Each number is 128 + 24 x the weight over its row's rms, rounded and kept within 0 to 255. Layers, rows and columns count from 0. The size above them is the row's rms in percent of the matrix's.

# layer 4 MLP up, 3200x640, rms 0.119, rows 1206-1258, columns 576-639
size [104  90  89 108 100  95  98  95 101 101  97 103 107 100  99  97 102  88 103 103  94  93  96 103  96 109  94 103  97 115  92  94 104  99  97  98  95 106  95  98 105  98  98 102  97 104 101  95 100  94  97 103  94]
[[102 131  88 106 168 127 113 134 108 157 141 113 148 119 150 106  92 137 155 134 188  72 135 148 140  92 143 139 100 109 131 169 107 110 121 154 136  62 139 163  95 110 143  86 125 123 123 100 129  99 161 158 121 112 112 106 122 141  94 133 150 130 166 114]
 [158 135 158 142 132  99 118 134 142 129 124 133 130 145 122 140 104 120 109  87 133 118  78 136 127 135 154 116 135 111 158 123 143  80 123 127 117 127 132  99  82 123 123 118 142 128  89 150 101 114 111 152  98 148 160 151 152 128  98 116 107 105 169 158]
 [101 113 120 134 140 150 151 112 119 124 148 161 138 105 131 130 111  99 110 142 128 151 130 146  95 137 124 145 165 117 137 106 111 159 104 128  91 141 113 169 105 140 147  95 152 115 101 122  77 155 118 124 146 184 139  78 123 111 113 109 112 138 150 133]
 [111 157 110 124 121 138  94 140 114 156 127 148 122 126  89 124 111 143 176 108 129 116 120 109 141 149 140 126 128 118 133  69 112 138 117 103 106 119 138  96 153 111 167 139 158 120 150 141  98 122 125 113  93 174 175 122 137 139 170 133 181  95 129 128]
 [151  98 113 100 126 111 128 131  92 116 116 156 144 130  87 112 134 102 127 130 160 141  95  91 108 153 118 129 130 115 156 134 129 148 109 122 106 148 153 126 104 103  99 139 115 136 154 122 154 162 132 116 102 128 150 161 140  95 148 107  96 128 128 159]
 [133  88 133 108 127 116 108 112 154 181 116 140 129 141 127 138 144 117 174 118 122 138 146 147 127 124 119 131 123 138 127 115 155 154  83 159 124 173 168 127 112 131 153 125 134 123 163  94 106 156 154  88 119 122 106 137 126 134 109 115 106 194 124 158]
 [149 123 157 128 157 109 142 161 158 117 140  99 112 125 125 131 132 105 115 134 114 109 160 165 161 157 105 142 112 160 156  90 121  99  95 149 167 105 102 156 133 121 114 145 108 154 100 134 135 158 156 126  91  89  76  96 137 161 126 133 131 120  76 127]
 [151 111 169 128 113 130 135 154 145 152 183 111 138 124 108 130 135 135 117 150 103  88 106 171 151 151 152 138 117 134 127 132  92 136 131 120 114 124  98 111 126  78 120 114 152 131  86  92 159 127 116 115 127  86 152 126 127 145  59 147 146  99 142 104]
 [130  78 153 155 145  78 137 169 153  90 109 106 138 106 127 100 117 120 107 170 107 121 172 141 149 159 127 123 119 127 135  85 145 127 123 102 151 145 168 130 109  84 147  93 148 147  94 188 124  85 135 140 153 169 154 135 159  91 149 140  94 156  80 127]
 [111 146 131 166 150 122 116 109 132 148 128 138  94 112 131 113 130 158 106 104 149 126 106  90 125 151 104 115 126 163 152  78 139 146 156 166 111 145 111 119 139 126 145 102 129 120 158 107 120 137 158 159 116 143  78 156 118 136  76 111 106 136 128 164]
 [ 81 118 120 119 111 166 171 136 127 120 152 119 159 101 126 142 147 119 151 150 110 143 113 125  98 165 101 127 138 122 127 140 101 112 135 161 156 137 140 129 118 133 129 129 112  98 105 160 169 127 117 154 136 102 115 124 168 176 150 121 150 110  70 154]
 [150 132 144  95 174 145 122 127 169  99 107 175 100 126 144 151 144 150 108 100 139 158 132 148 172 116 135 134 154 111 130  62 161 134 136 130 153 111  99 129  91 119 128 102 114 120 143 180 148 127 178 116 128 101 102 104 181 146 159 141 100 189 104 128]
 [132 121 113 106  98 152 104  65 133  93 133 159 148 125 117 168 105 180  79 128 117 117 162 131 113 154 115 115 125 109 153 172 152 141 153 134 161 112 144  71 157 106 130 120 116 108 147 135 126 187 119 133 145 105  95 111 120 158 144 122 133 120 101 141]
 [105 103 122  69 160 184  85 144 106 155 110  92 125 148  96 169 137 152  89 161 134 114 144 122 164 144 125 110 155 147 133 120 161 114 105 140 105 154 137 167  73  98 151 153 173 140 138 110 139 119 110 140 103 109 149 121 104 142 120  96 138 144  80 144]
 [116 137 133 138 141 137 128 126 112 140 102 155 113 159 131 154 104 111 139  78  86 133 106 119 119 145 168  97 129 138 155  93 105 153  54 136 156 164 112 108 141 180 101 148 145 137 139 141 142  91 144 148 138  69  79 111 111 147 120 123  80  65 105  76]
 [140 113 107  95 131 109 149  98 110 158 143 129 127 141 192 142  90 139 162 124 162 166 117 119  91 148  91 152 124 121 131 124 143 162 176 128 135 117 119  82 153 143 121 120 133 171 165 144 119 140 121  99 107 103  99 150  78 134 118 158 139 120 119 146]
 [181 108 106 152 114 136 115 156 118 121 118 123 133 117 148 164 144 147 113 102 111  96  95  99 147 163 171 130 158 136 180 139 138 153 112 116 136 140 144 175 134 140 148 167 135 123 129  95  88 188 146 141 147  92 137 126  92 112  78 112 136 117 133  98]
 [148 124 128 150 100 116 122 114 150 125 127 140 123 130 143 142 110 174 136 107 100 167 115 176 136 170 114 142 123  86 135  98 137 178 154 141 121  98 146 156 142  74 115 132 104 133 133 135 131 116 156 106 145 126 177 144 142 109 125  69 120 114 101 141]
 [160 157 112 100 130 133 143 140 159 110 116 141 101 105 151 134 129 119 144 108 116 121 104 116 143 156 110 178 155 136 115 147 113 178  81 139  94 126 158 140 172 133 142  73  97  96 137 142 100 129 133 111 135  94 131 139 148  95  98 123 155 125 122 148]
 [123 106 150  90 138 125 123  81 123 168 154  97 134 110 161 118 103 122 128  67 116 132 137 137 131 138 150  87 129 143 107 131 145 168 124 158 112 103 177 114 154 164 106 121 126 114 143 104 140 186 125 129 122 114 149 125 157 145 136 141 185 114  72 126]
 [110 125 113 116 140 154 133 110 153 135 119 116 119  98 108  96 139 137  96 166 156 138 130 126 138  90 132 132 174 110 142 138 108 112 144 145 115 137 119 159  93 122 120 113 101 147 135 138 161 148 125 119 121 121 138 120 110 150  91 148 134 129 107  95]
 [133  68 146 132  86 147 104 119 143 145 140 136 124 130 138 121 125 164 132 150 106 163 145 132 161 113 135 110 107 148  86 113 142 143 167 130 122 131 121 131 108 196 109  88  84 153 157 139 141 139 160 112 107 122 153 112 142  96 104 146  69 123 153 138]
 [151 139 176 115 154 147 142 132 112 143 137  98 145 121 158 138 102 165 105 149  96 138 139 124  77 105  87 123 125 123 131 105 122 122 109 135 159 153 116 128  88  98 139 147 184 130  91 125  81 178 174 177 127 143 129 144 145 124  98 141 162  99 128 107]
 [105 118 158 142 140  78 137 117 112 141 136 139 121 108 101 128 136 144 143 117 122 128 140 181 123 100 164 106 158 136 159 120 124 130  63  92 165 134 136 158 130 105 150 112  65 157 108 109 174 155 142 100 134 133 123  96  83  99 178 121 182 123 142 130]
 [115 141 116  98  83 111 127 145 172 145 161 127 136 136 153 137 142 112 124 144 145 130 137 111 119 166 110 118  92  99 130 119 153 132 131 128 142 171 127 133 117 127 156  99 136  50 103 132 112 104 103 110 139 134  98  93 149 126 138 112 145 135 137 126]
 [154 146 168  89 126 153 144 145 104  95 114 141  69  99 141 130 146 140 110  78 117 140 127 162  89 142 149 113 167 125 130 156 121 126 114 118 106 141 125 155  94 137 151 119 173 120 145 134 139 119 147 153 131 108 111 142  98  87 135 132  89  91 131 107]
 [155 139  95 178 108 108 161 126 121 132 126  97 144 114 101 132 117 123  99 170 114 130 147 118  97 106  93 143 127 124 170 109 129 115 112  85 107 149 117 124 119 144 193 104 117 132 158 135 102  92 151 112 115 121  94  90 136 119 150 106 140 125 141 142]
 [125 138 124 126  95 107 112  87 131 118 102 156 131  86 135 139  99 120 140 125 141 122  87 146 182 131 118 106 139 141 100 124  87 144 128  91 129 108 164 171 118 149 137 147 153 122 156 132  97 150 101 143 164 113 114 126 125 145 123 136 100 103 175 134]
 [152 132 115 142 135 105  74 132 150 139 142 125  97  93 124 115 150 159 138 140 157 113 159 149 111 155 129 131 100  79  83 132  84 109 101 136  98 103 132 194 130  94 131 178 151  83 130 117 153 149  96 146 102 138 143 149 129 109 140 105 129 165 129 125]
 [130 122 117 126 143 145 137 158 103  85  96 174 130 142 149 125 108 126 142 127 132 111 112 144  85  99  84 150 123 121 125 167  73 136 103 106 134 159 110 135 111 145 130 106 101 114 101  88 130 100 133 154  93 143 123 125 101 119 117 112 148 124 106 122]
 [ 89 126 160 113 120 158 119 146 156 127 107 145 104 122 137 137 173 115 129 160  96 110 149 136 148 105 127 129 120 165 136 156  75 124 134 107 124 146 144 134  90  97 117 155 115 152 132 169 119 130 146 120 140 139 118 159  95 140 142 121 135 162 108 123]
 [124 104 122  85 107 150 158 126 125 139 126 124  95 144 144 134 178 105  98  92 147 165  71 136 113 109 117 120 174 156 132 125 117 122 156 137 148 121 144 143 103 145 109 168 139 116 142 109 184 121 106 108 144 156 162 138 136 154 142 112 158 108 110 163]
 [129 147 104 150 119 102  82 122 132 141 156 101 147 149 104 106  96 147 103 147 143 134 146 117 156 113 159 134 115 170 162 139 149 135 115 119 114  98 171 143 136 133 151 136 145 132 129  93  99 137 129 129 110 183 138  90  95 131 111 122 168 118 149 115]
 [140 156 101 150 178  97 125  81 102 104 110 143 153 102  91  73 132 118 138 151 156 109 152 158 134  93 160 192 106 115  99 139 145 145 149 120 150 103 136 141  87 130  91 157 178 146 101 145  86 164  95 137 120 132 110 144 138 120 135  77 127 148  94 144]
 [161 122 142 129 158 122  94 110 116 104 148 151  91 154  92 117 156 145 158 116 101 124 117 131 142 118  99 156 125 136 108 148 142 113  79 159 175 161 139  95  81  93  91 122 196 157 160 156 125 143 155 133 116 184 132  97 166 131 111 170 136 122  95 109]
 [135  67 132 138 148 141 120 156 108 132 106 110 104 170 116  49 142 141 123 151 137 110 163 133 108 120 103 139 173 101 124 118  70 154 133 160 169 122 169 153 166 120 117 124 113 158 144 139 125 132 179  95 129 100 122 136 145 130 118  94 136 159 132 118]
 [159 119 148 134 134 112 125 177 123 137 139 159 102  90 164 142 135 121 123 112 150 148 122 166 129  76 140 150 114 108 103 109 137 147 119 128 112 112 115 124 106 102 147 144 144 113  91 158 127 127 116 126 165 128 103 162 129 161 142 130 125 111  73 137]
 [112 125 139  92 168 130 123 124 108 133 129 142 145 125 179 111 144 151 123 129 151 130 180 155 115  87 148 116 123 148 130 156  76 137 113 128 113 147 133 167 164 102 118 141 143 131 107 131 138 110 118 142 157 133 146 127 152 147 133 114 104 119 140 159]
 [108 187 173  82 136 129  75 131 165 139 137  81 108 113 151 133  86 103 170 133  97 138 133 139 115 129 105 122  93 112 147 142  86 161 133  94 121 124 107 183 131 149 121 143 118 138 149 155 143 121 147 106 115 148 124 142 101 137 101 127 143 106  99 136]
 [141 139 113 157 148 121 110 100 144 135  97 110  85 111  97 133 131 105 146 114 165 102 120 108 127 140 105 150 135 153 134 111  88 118  90 132 152 122 129 140 126 107 147  94  85 117  84 150  82 117 135 121 114 144 122 114 127 156 136 103  88 159 119 136]
 [ 94 163  64 130 126 132 120 110  74 108  94 155 139 120  79 119 138 163 138 101 121 110 207 109 139 162 129 119 183 125 137 161  84 117 142 105 132 142 152 172  99 151 164 107 131 174  86  96 164 140 152 129 143 125 126 154 146 123 140 165 125 151 126 123]
 [ 99 108 110  82  83 143 114 166 148  75 106 124  83 122 159 152 146 114  92  99 127 126 132 101 119 147 129 110 150 129 149 137 139 110  90 156 130 163 117 110 116 124 119 144 119 109 130 111 147 118 120 120 110 133  88  98  93 109 117 134 165 110 165 126]
 [ 96 101 115 142 137 140 103 166 133 169 130 121 120 139 130 128 107 160 140 125 116 113 119 136 105 153 136 111 135  99 138  88 103 158 109 114 140  73 151 148  92 135 105 132 163 118 138 128 129 135 187 144 102  86 104 120 145 137 168  70 146 152  87 176]
 [143 146 105 114 119 114 116 107 137 155 129 145 143 164 128  95 121 168 114 105 114 110 137 118 160 124 106 134 106 136 139 102 107 132 110 138 136  94 132 124 135 116  84 109 155 120 143 136 140 115 154 110 148 111  93 118 101 151 162 134 158 157  94 123]
 [129 124 114 140 110 113 109 112 138 142 154 162 134 129 123 118 129 143 134 128 103 150 159 137 142  99  97 157 106 149 179 124 155 121 114 127 172 174 168 156 178  97 109 127 132 124 115 111 105 157 118 161 119 158 138 133 118 152  67 100 150  49  96 116]
 [143 104 144 133 108  97 150 147 103 147 138 141 117 123 117 129 132 106 100 150 103 111  99 180 156 175 180 100 150 110 136 109 118 129 128 146 147  90 130  92 115 123 113 155 166 106 131 115 106 178 122 165  86 114 117 137 113 151 125 143 151 115  94 181]
 [192 129  98 124 128 128 100 102 154 132 127 141 141 138 116 136 152 122 144 124 105 124 101 115 140 123 133  83 155 151 145 109 109 139 107 109 103 168 155 173 115  89 100 129 150 116 152 118 116 102  97 113  68 112  96 127 121 190 162 129 117 138 153 160]
 [109 170 127 143 146 136 102 101 112 145 184 123 119 127 107 113 132 145 134 162 158 102 134 126 167 131 114 142 104 144 133 133 105  99 130 146 103 124  97 140 149 148 176 137 132 131  86 111 118 162 123 147 141 143 157 142 116 138 118 135 150 101 127 108]
 [122 115 108 138 137 138  76 178 118 156 156 150 135 113 116 132 168 103 129 106 165 107 128 144 158 143 110  92 135 154 128 124 150 151 107 137 149 120 164 126 113 152  99 103 187  99 118 172 114 106 124 145 115 130 100 113 156 125 151 163 117 143 151 133]
 [122 113 123 123  75 102  87 145  91 125 116 115 114  84 112 133 135 114 165 169 165 114 111 117 138 125 100 122 115 160 153 134 118 145 115  87 139  93 105 136 155 100 117 121 126 138 108 148 108 102 124 159 156 172 115 138 145 127 115 130  97 107 112 133]
 [137 120 155 142 127  90 103 145 101 130 123 135 130 143 168 137 114 117  97 129  80 111 199  89  97 145 105 124 152 107 142  90 111  80 130 101 175 116 113 158 171 159 104 134 166 178 122 135 157 124 115 133 124 128 114 132 152 139 108 149 123 141 136 121]
 [130 169 138 127 151 131 119 115 141 105 150 110  98 143 135 138 106 162 125 143 128 137 120 101 173 151 136 135 163 139 131 132 150 159 165  88 117 104 137 116 137 118 123 136  89 122 115 120 121 179 160 152 134 119 143 116  69 120 114 148 169 128 113 100]
 [159 141  91 121 100 126 135 140  94 152 134  51 133 134 155 132 119 150 171 153 126 118  69 107 121  99 126 154 156 127 117 172 116 148 153 135  98 161  79 121 116 127 157 162 128 143 120 159 144 174 106  80  88 156  95 175 173 112 128 111 130 121 136 143]]
# layer 4 MLP down (transposed), 3200x640, rms 0.0226, rows 1206-1257, columns 576-639
size [103  94  94 106 100  98  96  96  97  96 100 102 108 102  95  96 102 111 103 105 105  97  97 100  96 107  97 103  98 105 103 101 102 112  90 103  93 102 100 102 102 103 103  97  96 100 103  95  99  96  97 100]
[[178 148 165 137 118 147 141 144 157 117 133 150 146 123 151 111 125 150 120 125 139  90 140 125 116 119 115 118 181 121 101 115 129 109 126 126 135 124 125 135  89 124 178 113 136 119 123 132  93  90 152 105 127 126  90 121 142 148 135 115  81 143  91 106]
 [154 133 115 153 118  92 122 122 120 164 117 133 142 163 151 148 121  94 129 112 144 100 133 113 140 110 143 113 176 128 101 120 142 127 115 138  92 160 132 105 163 141 166 106 106 110 107 149 105 157 136 154 165 176 130 118 145 121 102 139 163 119 132 142]
 [147 165 156 151 160 105 149 150 121 188 146 145 116 112 132  81 185 105 109  72 148 149  91 128  87 108 150 133 126  92 191 190 133  66 165 113 112 169 139 208 100 132 110 128 138  86 159 121 170 133 106 137 115 158 130 135 118 169  84 174 145  99  94 136]
 [123 123 149 112 118  83 122 135  95 145 163 102 105 111 103  92 113 132 154  89 151  72  44 112 141 145 132 118 127 158 126 153 146 128 119 112 163 134 103 132 111 127  99 124 131 124 118 152 125 112 175 138 132 129 127 145 108 165  95 123 119 128 117 148]
 [109 102 113 131 137 101 129 116 124 177 112 108 146 117  97 129 141 114 102 126 122 151  87  76 127 176 103 102 155  61 142 109 136 133  92 139 183 164 159 100 113  86 119 101  99 130 151 142 132 129  86 132 113 158 156 161 124 121  96 103  99 152  70  96]
 [120  99 104 147 104 138 152 139 146 113 154 149 147 129 108 110 133 151 147 131 145 138 120 131 141  80  90 120  84 160 145 108 128 130 122 107 162 104 134 136 120 105 115 129 134 112 142 124 150 131  99 119 135 104 110 115 130 115 134 118 134 174 194 150]
 [ 86 147 123 120 102 128 139 133 134 131 136 104 112 164  91 110 155 115  84 147 142 101 119 141 121 164  96 139 154 137 123 126  95  89 109  98 126  74 100 115 134 168 104 148 151 131  95 121 148 160 111  64  95 134 122  86 134 172 180 128 115  97 132 134]
 [167 129 126 154 121 175 147 124 129 145 122  64 114  97 139 116 119 128 111 142 134 150 124  97 126 117 124 104 106 120 120 132 135 125 125 147 114 125 108 107 179 115  78 109 137 112  65  68 112  82 112 167 108 104 167 127 123 149 118 138 120 123 154 113]
 [143 140 135 159 113 141 138 142 144  99 104 129 127 150 138  88 126 142 151 150 174 104 107 146 149 171 119 128 131 126 147 150 139 127 111 135  94 142  90  81 153 120 144 137 109 108 161 144 103 107 129 134 156 130 122 179 102 146 122  71  88 162 110 178]
 [138  76 140 128 157 122  84 115 154 176 133 108 143 137 125 151 157 111 119 101 127 130 104 141 152 172 150 150 140 101 119 146 141 124 150  99 163 130 126 179 114 147 124 125 136  83 183  77 125 130 129 163 124  98  93 173 130 114 130 148  94 160 111 106]
 [150 143 121 124 153 120 108 118 111 125 118 139 150 168 147 157 102 128 134  96 138 116 138 118 133 161 119 116  96 114  92 134 158 139 127 168 119  72 121  94 106 120 105 128 113 137 116 100 153  70  98 142  92 133 137 153 136 144 114 112 124 118  88 156]
 [138 129 136 136 154 157 152  92 155 122 130  93 134 128 113 154 133 185 107 114 101 196 141 164 112 100 150 189 130 128 118 152 143 127  95 148 122 159 115 155 123 149 115  83 173 109 146 199 156  94 145 119 140 116 169 128 151 152 137 135 133 126 136 136]
 [136 108 137 114 111 140 131  95 131 137 118 140 153 133 119 133  76 111 157 162  98 121 134 105 108 129 110 126 117 151 118 158  80 150  80 102 173 129 139  91 144 151 133 107 124 119 126 130 101 100 145 151 152  99 144  77 155 136 168 143 127 142 105  75]
 [148 149 142 110 147 149  90  85 115 120  97 124 119  92 139  93 141 143 111 116 113 131 187 144 127 125 104 194 115 159  90 125 161 104 147 168 117 119 107 140 130 108 151 143 156 183 123 114 113 160  86 161 109 102 132 139 150 105 179  90 145 106 161 110]
 [100 127 121 120 141 130 130 114 125 118 148 160 137 144 132 168  91 119 144 138 122 137 103 151 140 172  94 111 104 119 146 136 138 116 115 102 132 196 129 134 137 134 171 168 125  63 170  99 130 152 112 143 186 123 108 113 176 127 129 125 129 148 145 150]
 [119  98 112 156 100 105 124 113 120  85 138 127 117 155 163 142 125  93 138 135 145 146 136 131 149 135 189 136 126 159 144 133  96 157 126 118 115 125 159 145 121 107 162 142 165 185 138 112 120 128 135 116 168 157  80 119 128 170  99  94  96  76 100 106]
 [ 95 142 119 148 161 142 130 146 148 151 105 157 138 112  98 155 131 146 120 139 151 113 132  63 108 121 137 150 118  84 103 146  81 126 144  98 141 140 137 142 135 168 165  88  96 119 134 140 135 125 117 158 107 184 134  98 111 130 154 139 144 108 114 195]
 [ 73 111 135 109 154 154 108 127 132 129 153 141 165  99 134 124 157  97 138 127 136 112 140  81 120 131 129 102 114 121 158 168  86 120 100 158 125 149 120 107 106 134 126  80 112 134 116 148 119 165 141 121 101 145  81 135 140 154 184 164  97 120 111 106]
 [129  98 104 129  98 172 130 145 129 131 110 151 153 104 113 120 110  82 139 137 161 130 103  64 133 132  78 158 126 107 151 167  99 142 178 151 102 137 147  88 112 135 122 115 113 106 107 111 110 168 118 102 171 108  85 152 130 108 137 132 121 122 122 156]
 [ 83 151 150 125 111 155 117 121 126 195 128  98 147 121 126 157  93 116 133 157 164 123 123 116 142 140 161 135 160 153 152 146 171 138 133 176 143 109  96 116 120 153 165  92 153 123 142 112  60 189 169 150 116 138 136 166 129 107  89 129 169 165 114 134]
 [127 119 124 147 134 141 164 146 130 136 136 160 113 130 134 158 124 122 171 148 136 142 149 151 117 141 114 123 147 165 184 122 133 130 101 125 144 180 110 141 139 129 114 143  99 105 112  84 137  96 127 139 154 142 118 169 149 133 134 143  97 152 143  97]
 [142 116 106  91 141 150 136 103 149 118 160 120 124 157 183 106 151 102 128 151 127 102 130 137 161 113 145 154  95 139 150 130 163 133 160 125 145 124 118 131 117 130 114  95  99 119 121 122 104  88 164 163 123 137  86 126 145  70 156 144 129 123 168 141]
 [141 136 102 161 110  95 119  71 123 121  93  95  77 134 122  86 139 130 137  84 139 113 140 102  47 175 174 125 157 160 161 112 105 143 131  69 157 133 138 134 153 120 133 120 136  81 123 121 139 159 145 139 129  99 141 155 107  87 150 104 134  89 123 130]
 [165 184 128 130 118 137 173  88 155 119 179  44 130 103 118 108 112 120 143 122  90 151 133 166 140 105 173 114 136 177 148 154 105 124  92 138 133 131 148 108 136 102 192 129 133 153 119 116 112 128 104 138 141 142 110 149  96 154 132 148 133 129 124 151]
 [116 119 121 113 116  69 192 130 130 132 181  65 148 126 132 136 170 112  96  87 163 109 130 117  97 161  91 165 124 131 139 144 124 120 147 137 109 169 133 116 125 156 119 127  86 121 136 127 117 120 100 128 163 102 121  90 134 102 142 148 124 123 128 110]
 [129 127 147 103 155 127 170 134 108  81 136 101 134  97 133 120 139 132 110 102 153 124  89  85 118 159  87 127 125 157 140 140 117 159 115 130 127 104 136 147 144 130 129 105 164 119 173 145  87 156 135 149  90 137 154 148  99 163 115 129 108  90 158 100]
 [ 98 125 181 115 149 137 122 153 129 128 104 120 124 154 121 147 136 108 113 129 111 107 120 145 143 148 122 115 124  92 156 179 129 123 110 111 157 104 145 134 155  66 106 135 119 145 143  83 125 172 135 132 113 143 111 162  97 121 131  93 142 115 110 156]
 [163 158 123 131 138 175 120 140 171 149 144 108  88 111 137 109 124 125 118 112 140 166 126 134 136 149 109 134 132 102 114 153 140  82 188 116  98 144 150 121 140 129 149 167 173  91 119 160 148 178 172  88  98 125 102 105 153 139 112 136 122 134 145 117]
 [ 93  96 182 121 182 123 155 159 126 110 128 131 116 189 118 130 106 104 164 171 178 165 120 137  98 142 155  87 157  87 110 112 144  98 117 101 101 186 116 119  84 130 108 118 130 125 156 130 178 167 129 123  72 143 140 114 110 139 121 104 164 135  85 138]
 [147 108 112 105  89 122 129 160 144 136 158 117 113 110 101 140 128 125  94 129 149 137 141 141  98 127 143 142  88 124 105 148  80 164 108 126 140 134 110 129 173 159 128 166 155  93 111 127 100 124 142 125  97 141 162 100 127 133 180 129 138 144  94 171]
 [137  99 123 114 134 184 175 131 120 141 122 146 143 156  96 145 128 169 134 164 123 107 122 116 122 118 150 147 168 109 122 154 128 137 132 132 144 112 148 154 175 106 128 130 125 130  89 116 136 124 131  93  95 118 158 119 114 118  95 144 159 129 118 137]
 [140  96 109 120 170  87 131 106 148 100 140 138 119 126 129 145 128 117 184 136  92 142 146 117 127  92 138 114  97 160 154 124 102 136 131  97  85 110 162 129 149 156 172 106  96 135 123 120 132 132 157 116 130 121  94 110 113 125 172 148  97 113 127 109]
 [148 105 151 125 124 115 120 113  90 139  73 124 159 155 128 140 149 115 106 174  88 141 147 148  81 137 123 156 140 112 118 127 147 148 167  91 126 162 111 190 109 151  98  92 142 136 167 157 126 171 129 145 116 144 102 158  99 110  90 102 106 124 144 127]
 [137 149 128 122 100 102 120 138 120 132 144 123 142 141 158 143 123 128 134 125 157 115  97  93 131 191 144 114 144 133 152 123  91 110 129 146 105 118  87 134 129 136 110 132  69 120 123 110 111 134 133 111 161  93 133  95 112 137 133 137 134 138 151  90]
 [130 129 102 155 130 133 151 113 129 143 102 122 124 117 119 154 125  97  94 146 145 126 129 170 134 119 116 111 164  96 137 179 123 110 108 122  86  93 150 149 124 123  92  78 158 112 173 135 173  82 150 144 111 102  99 135 100 148 176 137 142  89 108 128]
 [111 127 137 126 113 167 106  99 136 153  95 114 157 139 114 116 115 134 134 110 176 138 147 151  91 130 133 132 112 151 147 113 149 142 102 115 120 132 118 116 135 147 124 100 149 101  92 116 149  79  88 147  86 109 129 186 130 137  95 129 145 156 139 130]
 [145 133 112 125  80 128 122 177 118 160 129 146 159 170 129 162  84 160 107 109 130 122 113 157 126 119 157 139 112 134 133 128 108 131 128 110 105 110 120 105 123 117 150 148 132  86 127 103  96 154 171 146 150  98 122 158  91 131 144 110 108  96  67 146]
 [112 147 131 104 123 174 126 180  91 128 144 127 124 134 112 122 113 153 156  91 135 154 185 120 128 112 169 108 132 119 124 154 101 134 144 154 131 111 126 156 137 142 124 102 141 126 108  81 123 108 114 132 182 130 120 127 125 116 137  89 124 121 129 135]
 [ 88 164 155 154 102 147 121 125 104 131 134 144 140 144 125 191  94 139 103 100 129 108 131 151 149 159 146 133 157  90 129 123  97 159  92 142 158 109 145 101 113 129 151 111 124 128 107 157 161 107 121 156 186 132 164 112 113 128 129 104 135 138  81 112]
 [ 67 144 145 121 104 112 135 172 134  94 104 152 103 108 144 130 146 111 111 130 137  95 103 110 151 131 104  97  96 151 107 164 129 164 153 146 114 114 114  99  88 112 115 120 148 123 113 150 121 119 112 120 156 123 114  90  72 111  87 200  98 129 140 156]
 [163 136 125 176 138 123 140 128  77 161 126 158  94 103 120 123 137 136 141  91 142 146 149 110 163 169 135 144 146 162 144 110 106  90 136 159 105 106  92 134 144 112 137 132 150 165 133 126 148 101 138 131 147 103 171 105 138 139 163 118 140 116 156 107]
 [111  80 114 139  99 134 113 142 129 123 149 127 116 181 117 128  89 115 138 117 144 161 122 139 124 111 118 120 151  75 107 103 147 145 140 144 134 159 120 110 115 105 176 115  82 194 131 129 160 119 106 146 144 132 145 106 174 161 147 120 109 178 154  94]
 [ 75 146  78 101 145  66  91 185 156 144 143 147 130 115 142  97 116 137 103 136 113 126 122 155  98 134 199 121 121 120 152 119 109 129 115 131 106  85 172  94 148 151  86 136 114  83  95 129 106  87 116 155 150 183 123  98  92 115 125 116 103 144  86 138]
 [140  94 113 126 156  67  89 133 141  95 130 133 154 139 169 150 138 133 118 111 116 114 118 120 138 126 104 193 105 133 158 142 133  92 143  88 154 131  92 131  93 127 153 115 158 133 128 126 147 153 148 135 148 136 154 137 130 173 159  76 176 139 109 117]
 [126 115 145 164 145 132 159  82 131 161  99 134 154 143 128 135 174 120 123 107 155 135 131 114 109 102 115 114 102 145 105 133 115 160 136 161 125 142 116 131 150 109 132 144  98 123 160 104 128 162 114 126 127 150 139 136 122 141 149 102  89 114 139 122]
 [129 140 164 147 113  75 158 119 102 145 141 154 116 106 121 127 155 127 129 119 145 119 120 127 108 126 121 131 138 141 129 108 107  81  90 132 119 131 139 119 130 129 158 129 142 103 134  89 160 165 106 124 124 156 141 112 117 195 133 110 149 146 102 165]
 [136 153 129 109 128 155 120 163 186 152 162 103 101  98 186 152 150 148 119 128 146 126 131  93 133 134 109 123 138 132 145 122 150 129 115 131 124 118 135 115  99 121 127 151 127 139 100 124 101  95  94 105 135 125 134  98 143 148 130 124  89 202  84 142]
 [113 122  98 119 131 107 128 116 109 133 149 140 146 131  81  95 110 155 144 160 102 121 113 130 103  91  69  85 147 167 129 128  78 126 133  96 128 190 152 133 152 127 162 156 115 165 112 115 135 142 131  93 146  82 109 160 141 107 130 140  90 154 131 104]
 [122 119 165 154 106 136 103 149 106 138 167 149 142 151 131 154 131 113 113 133  79 117 122 147 103 105 134  96 158 178 110 129 105  96 141 106 140 107 107 145 115 159 128 141 141 106 137 123 113 128 122 117 124 156 150 113  93  93 159 118 122 167  65  90]
 [148 116 135 126 114 130 118  77 181 113 120 131  91 124 161 136 171 142 128 149 110 119 150 113 150  99 121 146  86 103 184 123 147 167  95 103 120 148 129 128  82 170 129 146  81 161 133 120 146 167 133 136  96 131 126 113 109 107 130 116 140 120 113  96]
 [ 92 132 109 149 146 163 156 133 120 147 134 123 111 104 110 123 158 146 166 146 162 107 164 142 113 140 139 163 106  85  97  97 116 115  85 102 196 133 127 114 163 125 153 158 132 125 126 144 111 107 101 140 144 120 145  95 117  87 145 131 107 129 119  90]
 [121 121 162 130 142 163 136 110 115 107 120 114  72 136 141 113 145 122 121 119 182 121  85 127 129 168 171 107 104 151 100 105  51 114 111 142 186 109 108 114 112 109 110 122 160 127 115 144  86 158 155  98 125 112 113 114 161 137 122 118 148 136 124 124]]